{
  "parallel_block": false,
  "extras": ["capped logits"],
  "optimizer": "cautious_adamw",
  "decay_shape": "linear"
}
Each number is 128 + 32 x the weight over its row's rms, rounded and kept within 0 to 255. Layers, rows and columns count from 0. Numbers have three digits each. The size before them is the row's rms in percent of the matrix's.

# up: layer 6 MLP up, 768x128, rms 0.0955, rows 444-496, columns 0-127
# down: layer 6 MLP down (transposed), 768x128, rms 0.0659, rows 444-495, columns 0-127
up444 109:152134135108099069142117105126139065105122147105125143135095065079179061121143161123131069155065068117131117119162151116108083109125102137182159103126124081112169170133206137138151100155138124141126090104103098153117113126133148101100157096113195017162157115076139106159136098127097132156107102137075155109116157126099083119142125138148127140160194072136111123176078120129100176058111
down444 105:153172087161102143105111148170169111142102124169146161097146123110191089104127202150092160114115087098149070166126160138107140160107142116104131171194169106140164102067084123138109094072060081131153133092132149159175165163120142163120133105119065172129137078143139143143111122126222086126139138153147122094125108140152132101154133169088155094184164171122121095083119054165144078124139
up445 100:076136188120099100132129084188135172099151106112180140148117116081182068125158098125124175110124125118126101148112099191060099134153124097118136104066150083154191105163158119125128146135113148076108170131153185090157137118124089126047176099103173105083144099145163099144116167144182172096118132136168170124078133119138122149189129115169098105137171101110153094139078182177152125169142
down445 102:188132173107095137121148096103120132140114149068127119125161206110153131164165142107122164159141100153098165156105106097087087150122114108153180035125109154123130206149140076141095131176122159152109215104089144104150114115107101115199080174126124156105110156161119123094138169075113140142175111172099146109101128094131086134116088137089097064055141124071120107149134134101128084162101
up446 090:131189179076154091151175113157149136079090099160155110092131092146110114151174152145130116139075115137170097124086117104108132181127107082109140145144135086131097128149163140142137097104070120100171178116129143134125153122070136117047134121131151032136075120147128081163136124116129131161121146178178114166086098152113130125203171073179136146179168161144134097099111112179060072119114
down446 099:124133161040129122110163101138136115075130120070168164162147170146111108184175139143074094113108155148123110102149130124110161217113119097151158177153125084158128137119189150182088151098114106085130202102153130074134153143144123100134149127060183077158104075127130076136182152126095127119171124104129137114055112114112131094171161118116132076093173145121116122146075131186148102095144
up447 076:085182117085103106114157109143115086154116066082121153105101074182176111157153149131145138139118104111161150123132160172088111201130116085150179125114138137175133157237135113141126112060129135121105151193100137121114178121143097118173173166135132075175135133182130082157150186136141124191078076123125162158117137092060151132144113109107111116135183089149100088116106151128152139130090
down447 110:119167119072103169090201108139107054123196107099138190138091053151129115142147118099097109153099081144129121136104169156137105135154096095135174108125161128152133098144133122197095140070133050125135158154109126144106161114139136121137195143093166114141155133210141130105178161120174131179115120174139151153071132071064139137150138092166111111148152107163100067134102136161117156146091
up448 093:160142073070135138128151138154172125152157168133129178188115047142142139098156080111120112089044109179149167116133095115054082129171128107108154122147199114105123137111134084099152168125105073119103151168081130085133119087186125151133135116127105140053116103118135117067173194078113117073167142138183118141139127158118150177128091092091148125129149129132176093094146142112149115090147
down448 090:128108135106141079146118175079088203144110099108095145076155143122102134182079113096134144122180111095153131191090138134162125111089171141159148104129080136101108075106152135107090124116119147147171091117095070103069138201067105128109092189137114098105131169090115151111117139146160189136137132126121111199125136173172118124150134143151142101068122128096063194093083125069170107152106
up449 114:135180170138159070134170145210163146185154137079191178116134154103164087142127116151125105124103112133127142123147146118121113130126100135107133131160141112154147175126158105160078165088143125020144085114042156095146126143125093136128085146091130134117084130164081116151176118179177108090121138125144137103072097053100107111103093151099143124117139116099068093146155079116187101178148
down449 112:106113168131121099096150159187114109162160118094147175103132195107164131146199073086097140103129158131162145115186191091164111169137170109134072142063118215155147134097159101097073094130180133112082066116103087102107106142104161106114116111073134142135099116145080125105145102112117114104179102089137132099137167071126134108143107162110177155045115142113120184109108125151154107160124
up450 099:193138096131109129173149120109124146133176066125111151107159151178109091182142098129089115133112154136169117147117101121143095139162135113211145195093164167139149101158118141171089139139085095158133114096116130169118109127112168073168151121084102088191124084159141146165219130111133104107102177153149183179123075160124194119187119173116119114066160158139163095086116090120094113124139
down450 096:126125158129141124120157088133160133118125132122090142054150156158122125116105114121142147106103144065108046107139166073145193126142171144052104141087143200139164142191137169139170105135183096116101135153119119130164178122125135210140127135125087150079151153123062131092111124124153149087108082158076118145201112071093184135141051187115159142128154142165140132088097119130136106119136
up451 088:204134156122145122117132104096056134115120079151109218151107125178095124161070109117121134138142154159205114171100106151120124160128134141135148104142091152103151127102080127149122163101138124086139125115085103176113107106046125090135122109061170147123152112146164138140147148112141142145104151125159183190138133131015171153077103086086128131166087125159099120137102179126170118108066
down451 086:140128140141223113163140151045109171089118134171113100116134145150153146093126090176164111086050132149133105090115064112117099105095118140136096145138113150150141086101130196070146133099091140082155112090128146110159075100150090146134122105128072124083069170134098089154085129099094121156124095095172149143130158172144110069155161097118121090111127197105189150156096123094114172150165
up452 084:108137119083169150119192119131107131062175112080098214104122100100129195184117112096187173127095133165138116159071140177080114115143092131115117130155128097115109188160130145121120119057124106145130114075116117071168115112120063130162112103178126159121107099104159102174089125138159184129128118138105136138094140140137150107068144093203180110092177131109115089091112165178127173128115
down452 081:155143122124135169135106149070132118154089204104104138118113139116142139105197119102175130090128150131171084174164146069127154183102099089176162127179127114106113161127137084187130148163137170168125064106142119081136100111094147159154153172181108128125120178083103215129153133059066119106112131071154158154114111152140147155105192146130127132160147110201168145134134132128103109072165
up453 105:095139111099115152133128131082111114064115108112113147126113125135119086127198150042060122089091118178110149085113082124134130185140120070160116123181136128185181131146102095152110139184139120136106128139139085161140117089121102081160169123200108100150097142135195171101169172185147100159128149120157073171142131081088105153205097124164115131164158070082121088150130113100138137120119
down453 094:093130131135151086109137114123108096140063148127138119166116149167072099121120096144155129184118139166176190100130110141097153067201091048097120140077045130103170135064099133137162189112110157130175151109096145117083121177102129104080112142114088116178089102112112175105104161154106134178136122114092099145174088175124124183109194099125139123124063129142139123138123125145110171116180
up454 103:172170199110133144106156139153135081113125178100144094091113120127162105092163093149081099093118108121101135120095131125161124143200091168151153160081085142168113169139161157126138141051155069137115132120118181169155107077168157066116183125134212169080089113147137136169121160130179083098107088094133118149081132073118120159188141126150143121125104152179117109158136131142178154108182
down454 102:123118110173116071097161078108127148174148120171081106148116136149092163128123147104157132107159140114111149148120084106076085123128074085156179091109110103076136120129163126144131133124036146058078147144106143148094111085132016142152139122108132125131125115108144090105047107092084135165131117118038152124165138174124171163119176098130173131078126167112147113114150136134127171170077
up455 109:153165140137151130149185127140106143156179115138134124086144093157101129150086102087076141153063118115123176136131183046103146129118094169078141089177164094170121059132111138134088105103103117132167153096123080148149180103136104077113135124182183134157132052128100140121139181163146104126067186191131133176134066130093135108179149102157144153140115167158097112090118132148115105075092
down455 099:145144136111167120199106136108091118188140199159131096163127175146127110146152153176140195099164107153107118092151109099111161160132051166122135122096147184159076148144179153133113168143113149150112145098120081110133097142118156103104133132105134166155117135157168067115120089092079155093168118166105160088142142160128065127138132145144116116058128163118039106140177100190102080073088
up456 109:164105172092138138114157143147052161136135119103139195191102091111104090134124136118091125117166120143121104131158110185188133130174096154154124084122159100098127105203109111218132142086133139080139143098125142199130156098205164105114128148094187142117099158136120131141135187140161132147149082149178120121092118184088127091153144124095101073124163163101112074116132110128090183190146
down456 100:125136050147105145089160148118195140123095102146151143094126110089128059113066115177080194176157118150108102148178075134148146137175090170134107170120151104134115122180159143072135094120148191196131109104147088161121123111141094126146138061143104149124133105080131197053092125159133094080124155174152093090111154122084066135131114146084139104094183135094129095119124115111121123130142
up457 085:152169133108146164081179139136170072106140079092153216132129108126157161132125165143135110117149113175102073073100114179122092127150106122090111144140135114104142121173141172192162119096135137074128204154127067196143056166107152171127159126077132106128141172134167091110063146114133130125184127147112155148158164120109063171090114102122111094103171113108132126142096074135125168154175
down457 091:124151105163105123116102134127162125187115151114134073124132165102160116150139144170116127129097068116116086182157113165140115039134162139176088138129099153114119114138110160137079114159168062183179074136149113088112133178122174061179053151155130127145129085119144145159117154133168148089073095106136149172076126133100142156195067094155140166088145096156120167085149111157120073090144
up458 095:141121146108085143136134147175129142142182157101171179126071094185135119148151162105102146139062093140135123107118128161086139108163073133168112115174184125098087123104094121210147149120080102153224110070108110098125136128125196154181115199079118142164132102122139108117167104133137181169151164201098148103125166135148080109138171078103166116134165100134143117149119117164121097153156
down458 087:110111111088175110162118100053146107128116137156107150111159163123144116088167151144115170141154120137124096135196137166135159126077094185121105134132110143152129120123182111076126139156072115194112163173169188100189219102083111130173084101110070123138122141143189089147114098098177074112125133104148132152150139106110130030169139113150072166128101116127153136131174133131108171169153
up459 101:121203116131120115119183148220124125097160091095160140091135121149125137152134113119085136183080093209136122148118075150093151141131104135089128161137077130139159126190121068173147146108113044108154166148139114139166118127085070202123105090116168179143109085172168121157132167101093135137134122139173089125115123154096090113103111121129117078179139101081144149159084088131111126190148
down459 105:141143116146114082153147126053122170124148180142174123083162090157140106088132159129134130072090101068088072163169132133166161193126170109090188094122119115115146167112126160130122091131095117151046154183141135161155108151102125089109138157160120151114142088147140092126092120070151103077159107112137113082166195081120164182122139134132109088116120094148112127147161198080135136084057
up460 095:099177156126112112118124115124128108112091073151128172100158080132209123144097190087119115144135078158126091138120157133159051101127158051137134101114128072145144143138114119126159163122190131159135208087134152074155177151070150151183154190143135154156124174192115146124160130160135096113138102136207122125111063061069135153149118154143108102124148153151161133142120087150125137155108
down460 097:121182091163176176129071183109159158117140160151156106115126117148098153108161129115178117132121108057133152134176082108110177096131170185192088137135158122118106208103125117164108162153096102113120123128128147172118107112173091090088070157122126157083158146114117192106112111078092114155145113171052116144110176150179116168156131134131126105107103144152119158066137208122186162118117
up461 088:109105162116104072133107094143142069103118115143127148089123134217169133137122106124095128185088117119148101185119182088123136145127171115101133106208156166133123074123125080119110137086172129128164112139147171109139090106095090105101135132137121129146065095135113081149161115171153112082046054112149174170131131086108086131185175124071139156082098095156168134156105062164121113111107
down461 088:119138112156145143112091114146147154132153121144146186159168094092039152115132141128196134127154104119170164060133073144190164157138113150100159150082101126123127152090124142141119166148153098090122167117066120169114107128094124136114122168160105135105134221171168141052084165110151128125175127202096050155184114115143122119111114096100088067127123148083097097099162151110100136099150
up462 109:157117114072150116194169110140115183133139101087124156161039133116127096164122100134131112114123122168101118099128143089143095175121100125144177107107098195106141091139173100177102179115110114121116108132139196113140144122156102145171186162103108162049123088119130188152130154124171136140083098139096106137130141131119094127196098141108083133154103028086192098135098187144127129089094
down462 113:114112133104156146138080082150112114138113099152053120126119108121086070096094174142095176129116096143180105182121125133119109046096109094141163118144143087162119114105113101171145182133130067106134129143133145116106081166086133117107079000100135107152137097147131101142112118168117139117142097121107176109150202107149072142153146044138086124105122180146069103150150143165119134152143
up463 088:122190082112152138138114101162130084132148087108208180139125134089087092151116077120141162134156161144161160120176102124100196097100137148085157171106111167114173070115098104134071095098134119103131153193099177153153082086129157094130150193103163120168120117165164167153076167096098064123129084134143117111110110103138116099117081106160120115099140101149167067136112145120130050170100
down463 087:102112172088084096140134177081086107080076099145100112126112161111128151081099113098103153159118152120131106132069133103187156139146156071116111158110187112143109101094164176188141182145094139152089118113141164132143176100099158078178059150168138101144135126132091095120180138146137114098169134112125062098142168091151131070102159089141150090113126090042073126077123129119084125106166
up464 096:141146146095140139100132092114123156156157057157117151197102131111129092123166116152154082109137076119097080104099127116117097147178140063188125116134147072063169110128092093159138157147140108030154141168173113121107135100110136078141139123118150124164103096108136125076121211201172111112135106109193126133107153073131168127133091130099072140122114083073112125146180154145184113151110
down464 086:089136120159103136178093089083132063095140147126090143050080161138122163170176121057097149169093193078182138126125138156084130133100158133128091185160078110205120150135154081135071119133107165134131145144154120183140135114120125082124174111137137134131130104149123176131115086133143121084084078147127146094109141138119084158062081125081164150138080115121141062182113157147165109100130
up465 110:192141131091097092137153098153125065100142123125092147078101079153087069130168098082117158167107108090119133108128121164110120172144133136094144119110081070101144108164151148185079157090125092127135110090084150125153137097083115102160168129140239102158088172159064109190141112147136143119132149179149110129168062136096087163200136128103152152129131138096125124126161079141093110125079
down465 126:144128113081055130148122129107132111157148158107131160082056076120122122146172128125117096136130112119154120105136185146113107150139118092225177130165097090171129171147124170112063159086100157165147129096047080127168141102095113083191169135125187083139116086147145159159079132150159141151120113139105126136135062156085099086182129088152134065150171105152102121144126115131121139067113
up466 106:122155131130076030178147141155125152126108142140121144115105093131108087169167119111126108129151093141143133159162165103132135135119065115187165113176160125107145142152129142126067140101125101119124105066131210215095162078183101067180133158125151112128156135134160077140146123071104116163101088135141149129054086098144075076079096138173152151113153116132086137099081146155096163125141
down466 098:138141167070146099104135126169146156124114094182136162114167075096099151149122131127109071114065091137093148084149104090133169125149082127130136174115138140119114150111118096155128158080094075146144125071099116181122090092126117135145096203081113108136163217130124123121124142120154139222132116184132110168109101092149109101123127083116143106115135143207187115134053164131045135113143
up467 113:134133151146102158187130120124138152182145122047123166138159077124114122119163071087099127168157103088179152161161110108086147161125124098100173127126124119063149165141106105122074163137069100125162213153108154133128064107123136145098164110156115084120170101150111099160154110122165105088124137133135121137077097145146196096143126143115130155137053073064149109137047095162181140136089
down467 110:083127115144044148183124056095169142095108114106134165155153121117113194089127118123180131166094087178168095132083070170141140099099165131126082158101136105130147106104114079150080142092104141138117120157140052146104113048105142123124151141161131087135176133049151088117120117099117118133153154121103178165145140155151084090153151137093144176184128116154155096140148070110175154162087
up468 110:132122161117120158167147096147118165139115108067096133132089127180133143137126083144075115113113108178118104111079135117108095129130138085154138176161132136160078120138117098153152128144126122133110128152127137186152108105208130112163200122145095144144097060081181166164189163152203098087068128121153128167052141087113099142132119052098120089127156076088112095064151082154092108085125
down468 112:161098083137149114111158199097146137129166159185100170135177103144139105102104149145097115106076088074112088120093085112169176088175161135101149139153164111113145094097189138112132144117154127140140095069186214084099114170140153148085090065116122079161149126200164134107106132106122142166196132177125088116119108122110099080100107144172121067159139108161086149111146114084133115135120
up469 116:134154113137115141181134071097159145142127127084130167161137156090135128156190158125102129164141007145180112179153106045086108111143115161120138066147152067093136143107157127117120156129098131126166129151086117157148139117124153120120138140157161083135168135158160169181140165066144156120108148124153154179129075110110177097170054133121077097128103091113170080103061097122101141124102
down469 117:135091184202142152145065059170200106162106124132106132127110130130117107184149145073148172082132132149154127142115078125132109126107151077113143121130127134177115117082097050101153136137159147161155141100118191169159093134097164120139085134102123131157128139092109107100189114118056102143153153098142128134127116129184104074055111125139156156149082127065184095197092160113119171112115
up470 092:146150080105109141155106120173157117134087118151130142057151105172139149176116107144155102109132127164126136163158125152101130118160070069096159123141188144151121148108137121131115134158104124080101119165087103149161148115102179088157142145147090124130030120130138168124177155178119080099082146122090165210118062066141091194176120147140085098106171125116201104139185098116111116175106
down470 081:127075152165112122105118163154152150068087119157157127171127079127165153131137128113179172115138155124092161141093147145076094139148145199119083126110118108102144105162170152161167144092145106154126140181136151057123144161105161119096122148160074169165152107097108164147193096110107160134168117128204126097150188198156148110163090103121109086127139070193080115116160122140139146113217
up471 098:118127094100153129146108103095161131091166114090163113165156086091129051165169189117162093122070134088062105162106192141144107168143153090202166091140150098117118111181172161162098066081112104124152117076116181122089129158159128085129104141095127107106119134160106082099118113167125144144151085158149105081044107117169145119117140128100131144102085090124106121122092146119100053095111
down471 104:126162126112179108106113147136139104150156175150142177093122139142124094122116126128128134102140163118125145122152126110135145082071164042082095119092091162099146166145127147149136115152160113116082208130091087157146092133094152132095133124235156146112101128140069164135148180122174117088155188115139122204127118123123160106174124137092145053172111139077165154150185075102086142072093
up472 086:108178103074126062131173105158129091151132083084111174105166110183151089126149102094094124078148079120122111147204094110064122162156128089141166115137097074124119125156165078169088099141079115099106169084068139145092147090096122135122142091131164090111094061147117081167124115069147110125153097120123097183153113115074172126113135035146123133125128123128153120111125106163155132095081
down472 115:095183083114086135095174102135106082086188076088116177116095064112121102126151112117112092146094060158152120105161155113120124143138059108139174122173130112141190089137163123162110159136124094109140166108106133156136136068098101127129176142121171103078122081159122134172153152110195155106157136143146121178068120079045137170127088073133115152157120093119129080136133095182087130161134
up473 095:125160090074117130102150097159168136111175097134157110131163110113179104116164107120081110140108099128134045139064132106091089140197103123140107082115180108110102170142118194123133082103104081117143135148076134194086145148145067105130109152155123141111035134157113146143095119100158105120172105135116181178134209115123142117180130085093103112152178121108074126113147157162091097170101
down473 088:110117151178143117111123137133143200117170089113122084152143138149115097135161158157120148184129148132139096182089111096061144156075110116138131121192183158088105173077122125088165128118071128101138160170092196137112150114156120122191117111143139111163064112186090122085120099080165118093070113128145100090135146103133124101107083114112132142112138157101215153100215154183112148140157
up474 097:084151135140151103161123110158139131089099122145191139150130140101120142143121116190058134168113141151162131177121105132142192136139125135125087132110156133153123089149109153134064079024157116113148120134131108131128103061101107113116072130102173112175135078176102193089117116112114133187141111178158180124109095157145141074106081112130081105162165088114134113153136106195057066101088
down474 089:105174183090127148141086107140056108110080117125059137157129156143100142126117112131089144113192114131137108127151126092124138151096130147139104118135125177071114121160165142183179184147118102149127117110111114122090139091134163187125078116173132118128091125178058136162192183117134039115109111134127113108186154117105161095100173111096183110135091118093124168085149124026147131088100
up475 086:139191109092133095138142116161142132134128110183168141102155128107143089137121151094115129171167142132105126165140136090078119127132122120116087204159177125105159148158183131100155152130091128065129184143097098182162092106127147194158081199111140168121135030132153147123098167178122124101086063091143168180123128145053147131064073153177128101114134106133103094161161140123148139111105
down475 085:149100183142120097096131207069094154134128170166109043122146139159134132091127090137094139169101102140161134107152099116154120139130157168092108127118142108128183081101105206140127137133164116160103088135105134108187166188156152068150149116184069159071091176100049142108149158186159134119156127148122099156196155091171122105126160135131134148127097140064100123179160141138118119126120
up476 097:158180131158084132118131183139103136084129105090131117149157055088168133102183093125118109105080149199132116108139125083123162136172130145151115163158156143162137143160104115111072145057123124124085120146145109142109203074149115125118183075049138148162118122153128158099200118149137181200169150177163094091137117124123154073144087083131173082127099146109069121124114135120147132107087
down476 090:132152152144163124137175079145078148120120084147157158116098147141100130123137177158116140139127164154125150121106156164112040122074128151054167070140107132084076107086161118172124166153129120112123128116067161093118069148164099134182085152116129115168106108127078098129102161118131045130162126110102126103200159132125134198095102113182133140113155142088196085128165064111150141180149
up477 109:137148115149072146151142080204157120120103145119156137071116090090116092148209116066117124173130077118076069146141131068160125120131113145204127135182101055090139141104127154150094144114142148103161123108078149117178099097158144139077129104078131091169090112124130161129141148104225117168136154125129160131091106146119077138131148154159074182087161147091123094127120140153112123133184
down477 098:124070129107136162107135168106116155127083122157093118130101086105058115104080114121148143183159109103106152128170140135149091129129097112112201086151158168195138097112140151097113079169084154225163172136168197135102138126132101116135166163128119113133108106110226073151063100125105168177084110161110063171162128131114141113112084116080145125129159179116133111160109121103131134142127
up478 100:178138134115119116180152108131074022077156111134170102154071072167125122104125102091188111142138133160137090085090091170131147186141127085179153089139141144103145147134123084138166184081142121151100126107140152124036176081161074115106113153105097108114094103123111167121170111111139112109127106123167139089098146132112107145085102101084108084109177138180086129140120131103154117088064
down478 097:171124207119124079160103158110164117126163119141139129142157193109103188084160112143193148101097142107095162148107148141100129132160107102083093144118148079110098109108134145100141193151130120034158095035134106099186159168099159097126164136095151115119121139114114100127152137141132164167085078111142161200129058123115135124100151112193085157170114179132094115094124115110100119104175
up479 108:159117133077120104111179138177114177118183103106122144176092145142150031157142132108127088154100121150098145119137133129135133152137127137177150136135218080203152121185138147136115164127122106084151150159091140125083178109128097125116129158088147166195066136179126106080126100084138111101181150135186106101114150056116128120097177119103097091136200077153168102127134161098149121124111
down479 099:079142134166118123162156124096162134102216146106132129143136128166087103103165134172191115155115118108050135138208078135140145163109099066115114149102180125117119207135115108157134107127107155109100117133164159192101129169091172093168062152143135126136141104159155129093104121150163091144102093155112137160147140083146130137074058072153166068114159143122103140112121151085167072128174
up480 104:127154119145111133147115136109179088091143132129116122147169126126169150097111162050048153159104110176166111141153149097176080156114124097220119170183117097126119086174124167129076140134123085125077109124122113123097125098128123092093156042154119107094119117113101117162098095120131149156099137179124112077105146113054119096136143056151141110131151094078118073159160061140096190115137
down480 101:146144097132132134128113138118136100140127161141170169110069144128154144074146042165149139184142184090147127165148150073105119138177132127171136166163145109082107100118127107121117169146063112096153111092124140172096080116108080193144064136091109165153085061106127149117131154090206137128106101141110082160188126119127107100063133109109135154143166187098077139070103066152118148102130
up481 091:176150138133104111088099143141175133047145104123091160154116140133094084127184125112056123146157126202197159161194128089174146176135149115111182213119155135131101112102124113094154145100093140146152161146113088137144111121083169112131185162150099117123120098138164086117123127099125096152143169154167060173152123110096132209100107113106059136087131121080160137138111155175143127144093
down481 089:056167182176144041144154115116133129164146151240130161124116125120126119208137159116116183118134146085133092071149146119121111183111143155116105065153176143103126114193147140108127092081142154114125069144168188128179116096147167130134134156133124103068145114124117143159086119100116124104094137097117149110092125148135208123119123167122135136134104169138123174191173114144091085119141
up482 121:175131101151060115166100095147098082108145096098153107168103056141096074134135178097107103184139113105158090150128088115161130212177089162171138119085174111101144157168080131143132143113127110133128116142097078174177118110117117098137142151153126079111185105135146072166147207136140134103049143131141118068128128131083137136122128121094107098133080163083152100190082126151145139127173
down482 130:175114094177123138147090119151097140109078138170075109117088128147111113104125174148170144111119127122156143135114162100086148139158048134086098109108187119097158154150174071139134135082062054138097175117116197107177148088209072143159103158150117139105083154164129179134073108121133144074166115152137120158145117162174094105154099103069089082073138117154101092122123124126130150150117
up483 113:086162082078160095112162140171103075149093113098066142137097143114192152142088129099037085139151115228146185132135174112137123122124127090117174160109157117144142117161114182130108151124137103182135132165150152105143195079051134131163147096146151113125077158177129106114131197143112075172142141137134103137086088103102110113135113084153121156151141180124133108099155084143168104110124
down483 099:110127114148076137139109126126041109143111129119111174089147156168109178107174119090154146148152141146118126065158165139131126139135149157111155143109137133134098137166118060154079145165108140127165126131124174160175126081131146155154121245094109125131162083099194143221085152159138142135096115140112131135113159212127114100167121111110071125123168061082152156113118118170138170134186
up484 110:179135119081092079186073087152148138181205105130129099163099147142151140143107110166114115162132149131124183141054170108087115187166158111115144096160143144162147112154083186126064110099114105120114127152134175138091152116168103084134131100122136136107103093155152138139128171130180175091144147112132180105049096113119108207188150114159120133116123141110121064133091063152093123094133
down484 105:177074117076121166112154131135083124148150104124086099120072159130125133146090167115036156156134196119163141127174126129155127103143119167165117132127082172111075176162086101147074048111097112143128194114107140140134179131123075121089146116121148129140138122151166078151107154043124092109098129169112130066117137159136130130183143107132171097091153140124107076170078072151184128132148
up485 104:144229104089127140163108151144087056149162112118183156132156120110159106160179146155194152152146117134163097161131189101149177154135136083125169147171113112163122129115159113096087094112126119173118152064092122164167119099131134163120086115180083145096170151109166109177118161077141155123144133140121136109070086072109104133145126115089126162169073090088136080107071140110079090104101
down485 099:145076114107145073120074184133129143048135117118148159195157137170090108102224110066129169128109138086172142159156126103151171110128135126171099102159109111172180115149158109150154127147116126092209150134172126105087175145140086092104115105159094130133119129130102082113124114149163191133165112143176073127096134093099094116131177098105155124197098175073152122133083118113154152122155
up486 115:148186082179111127127107152100155053104182091092107130170171097076157101147177111141082117180127133159137162122145120115163139181184128148147186178106090167115213123138173123121102105101121097110128198102130128196101110119107133113115142128134097086217132108144155166078139119138143138090144164101152100115086113115107120129094139076146056116099138090114128095144191146143093105149112
down486 123:140111108120137097088154068092151159110091163127103081155098053083114143115149079096106062175108148105134142106057153128120127177157132147071126111153100084124170100170160110129119100122169102090134120164104153114113148134178144133144161130116114139028108149117135136120079086055180172129106096153118103128146158194090131131126097083150126158159143126173098152125128152078172196123186
up487 109:104129106161095123162122102121168139065132127138107169116048065095196101138149140144107163158112112073169082158081144127105060186104093144186128107080147143113180114124123143115118132097133124158114130121104155133139149147115119119110165129176106142115101087158175122109203118091155189073144127165147088091066130160108137153117081126089080083069138142088107137097077144175122093154073
down487 109:142173187122159109209141165095084144143170137141154120133101162108159059167147155157097165106102188123118128146130150100065099140122177106161129083089137086098114185141089149096094127073138131180166139094156127105104185141149148125139189159134174189084128082135129113108081127146145125117139119126159119199136091064149166121139078138086156121126070119135089182090162165108135087115146
up488 104:071159190117103072155153099116103133099136145133130174200101070132158079164133179113103159134103116154116115104112118131142126114102148066125097125051140178194124108183111075134076128099110111054118153120151094162092121104121138065115146136109158105179081085167086139116148211146123109144107109137133109115116138108097074113113175129148112106187104094073191110117131076141133117149121
down488 100:079090173130104122131120169144127077130113151183163158132101121093140111152159168143164191112164103105139119195124113140141070129193100067174139104158136140126111146117115065097134154126166094130137136112090043125076119107118134119161141059178129046122127158092098171156155183148138100134078110070120146113125137127116146094077111089175132158111134173185194150163128134112096172141128
up489 098:153177098109081098179165072198171087147192118163131143109104073070110154191100140149101125161086154186144110136164167186096100115171101098145088102146143140152108143156152146172122155079154083096105152141091076130107151106159122087157148119138093129185117120106139212100146143138130122105114149121113155152101107106075178080162153100115102152163163148107064108146139123131174146139172
down489 099:125183123090105123116141095130133133140136156062121143179149098160136080137098105163094132199127050185136143106180205141139073109179097065142135121190148066149147165090173124133126164113106078072097106125099104128070153064087118120126138121122131121109094124164119156073137114153156121154132162173166135151091139068100114135173128098123107113087144158104152066127096104114145148186119
up490 095:153127144134119097145152129173125112129157161111157132155147029127139119208114132105129102198038136146170093116163112137082098108168094045124136105165118114158142121129161135156163127058151097083111128103136091158138132086125116116151135124136153107204079116147128159091220181059082089103143119125146167092139131124105147101136090130123157113101154157136143146093108154128137118183187
down490 090:097119156133134176174137103098153171136135106181160064182122088130140088144118172145130108122126091124118113114105144216101135132115090136094157128145158041144172127048149142067140127072093108099139176118161131118107125088107138139094154152133119158177140183133101115149058179133174094128104168156181176164196134156102191106147077112145130159121134088112126119109143108103135141199119
up491 101:124113100041104115135186158128143148166127140110068182088099173107162137139109110159122095193131131154110099107141129126068072114157083097155114165130132121112145139105103188192182166142089119128121130111048064093147173125120138180145090118077117080133166141091145094128205120111113121100144119135129194157096090053107131130123151135147142125103159118139161077187137138152112152082124
down491 089:139086119162140131098131129139137178099117084176108117122133169110051094121116154107109119120125127138174067216111085167169103188085136148074160055163113130170090133147103111141189117114100124128110123083146158115131090146157114162137092089102107109171110128151112111148125114102166093128092140102208172143156162167052186145105127139123140128086148211128134147092075102074130139111114
up492 102:088132128047149080139159079110096155113139140115114183151097116109040096124131126192101132110110146126119092126144113119156096175130166146112103091106111152151104091160113112130102107129118099138167192134135168155100160121131178095077156088147104091090121093133161178148138157117157138162114175173112169186143097146086142100154111060109108219183170173112101086131146155195152140090116
down492 100:195140141162057163136114106092136074161076137197122084171173139107120117178181125149102143111053121128209063138128111109100144144146172177141161208108049142135123114148121167089187121158109158150137121098123129086145140135094128082143090186105135112132166130146104117098167119138105130148103141105108138075135159108054100152128156094089120107112136117145176147143157144100114152089163
up493 097:106144122098177156125162107194118164076201133110159183145123128111142122131150102139081090099062097073114180096081131080134159098110112154098144107073096121141169127151150084179140152147132096031076178097123114087108103109139125107078143102145157179132144111152084133122119141079154133100150155143135099176093112103149157126104148119102082050150078102086118102126079138110144069119120
down493 100:140133111128102116068122108163125145088130115145139137163076098146058156064115145133149095114100185082112133062135170150167152116146153144145166109130170150096084108121057101059138140145076078194128135088156088083123116095178127135130110173127077128169160164073095141104135076118127143206132103151113144102146134140160118118105170082155156134096154171120103219138140127095117159170110
up494 111:131152122101161143133114134125143112137163088069124225182167132119146172093140089093084093158116075083136085133089101125136083119147137095168146140161143063158134120159174127129066115106123080165170114126056106109114141139149092133132118108153122149120078030166128129173136142119179109132149120069181122188126118126100184120112145123137123169073131171118176066165176105152129131132113
down494 104:119096065183098123129136142158146079122106111103108130072173131161088129141142104140131145175108095102156174138118133138149113143108119115109148105106130120155176124195082098123124206070151118125134104120112136102144125113157081112165111151196130147165116107096123125216131128167199138090113161084134109124115115133075177090182194125050153190116119155074166115115178090137118059101116
up495 110:131148128150126162096153103105139101173139077092101157109136143115195161216132157129149157125116096117208122164136138164081138138136119083071140137131136106159136159179140144134126145064053084112150147102142114153178114111094113067152133169157185104069143075163104118206119185092140126081050167134111132153149089073119132130095170096138130129125118113115113108107097124134146112088066
down495 109:121122190170097180136125161125176178133104156094101103161175135077140133112129160108128140148155121179172092070148030124044068113149098147132118115137157098165167193074112083197121153136137154115166166130140165144133141129101123174102161143087145073122192139141149124137114201147138112101150129155125122094115108140139047099113151099130130122169137115150106106153086114095087103156093
up496 086:164138133130086111090093060096119128125129116103135140129117108123166105045203106153098163168162107098069136116137124093144120185152132177158128128119159103140172193128130166136099170136152128132085124148067151127115132099093037129077174116151154124064177112145156126192080143189145147136130122161130105123097121131076103095149108102069108121074091095100043114134165149122144133111142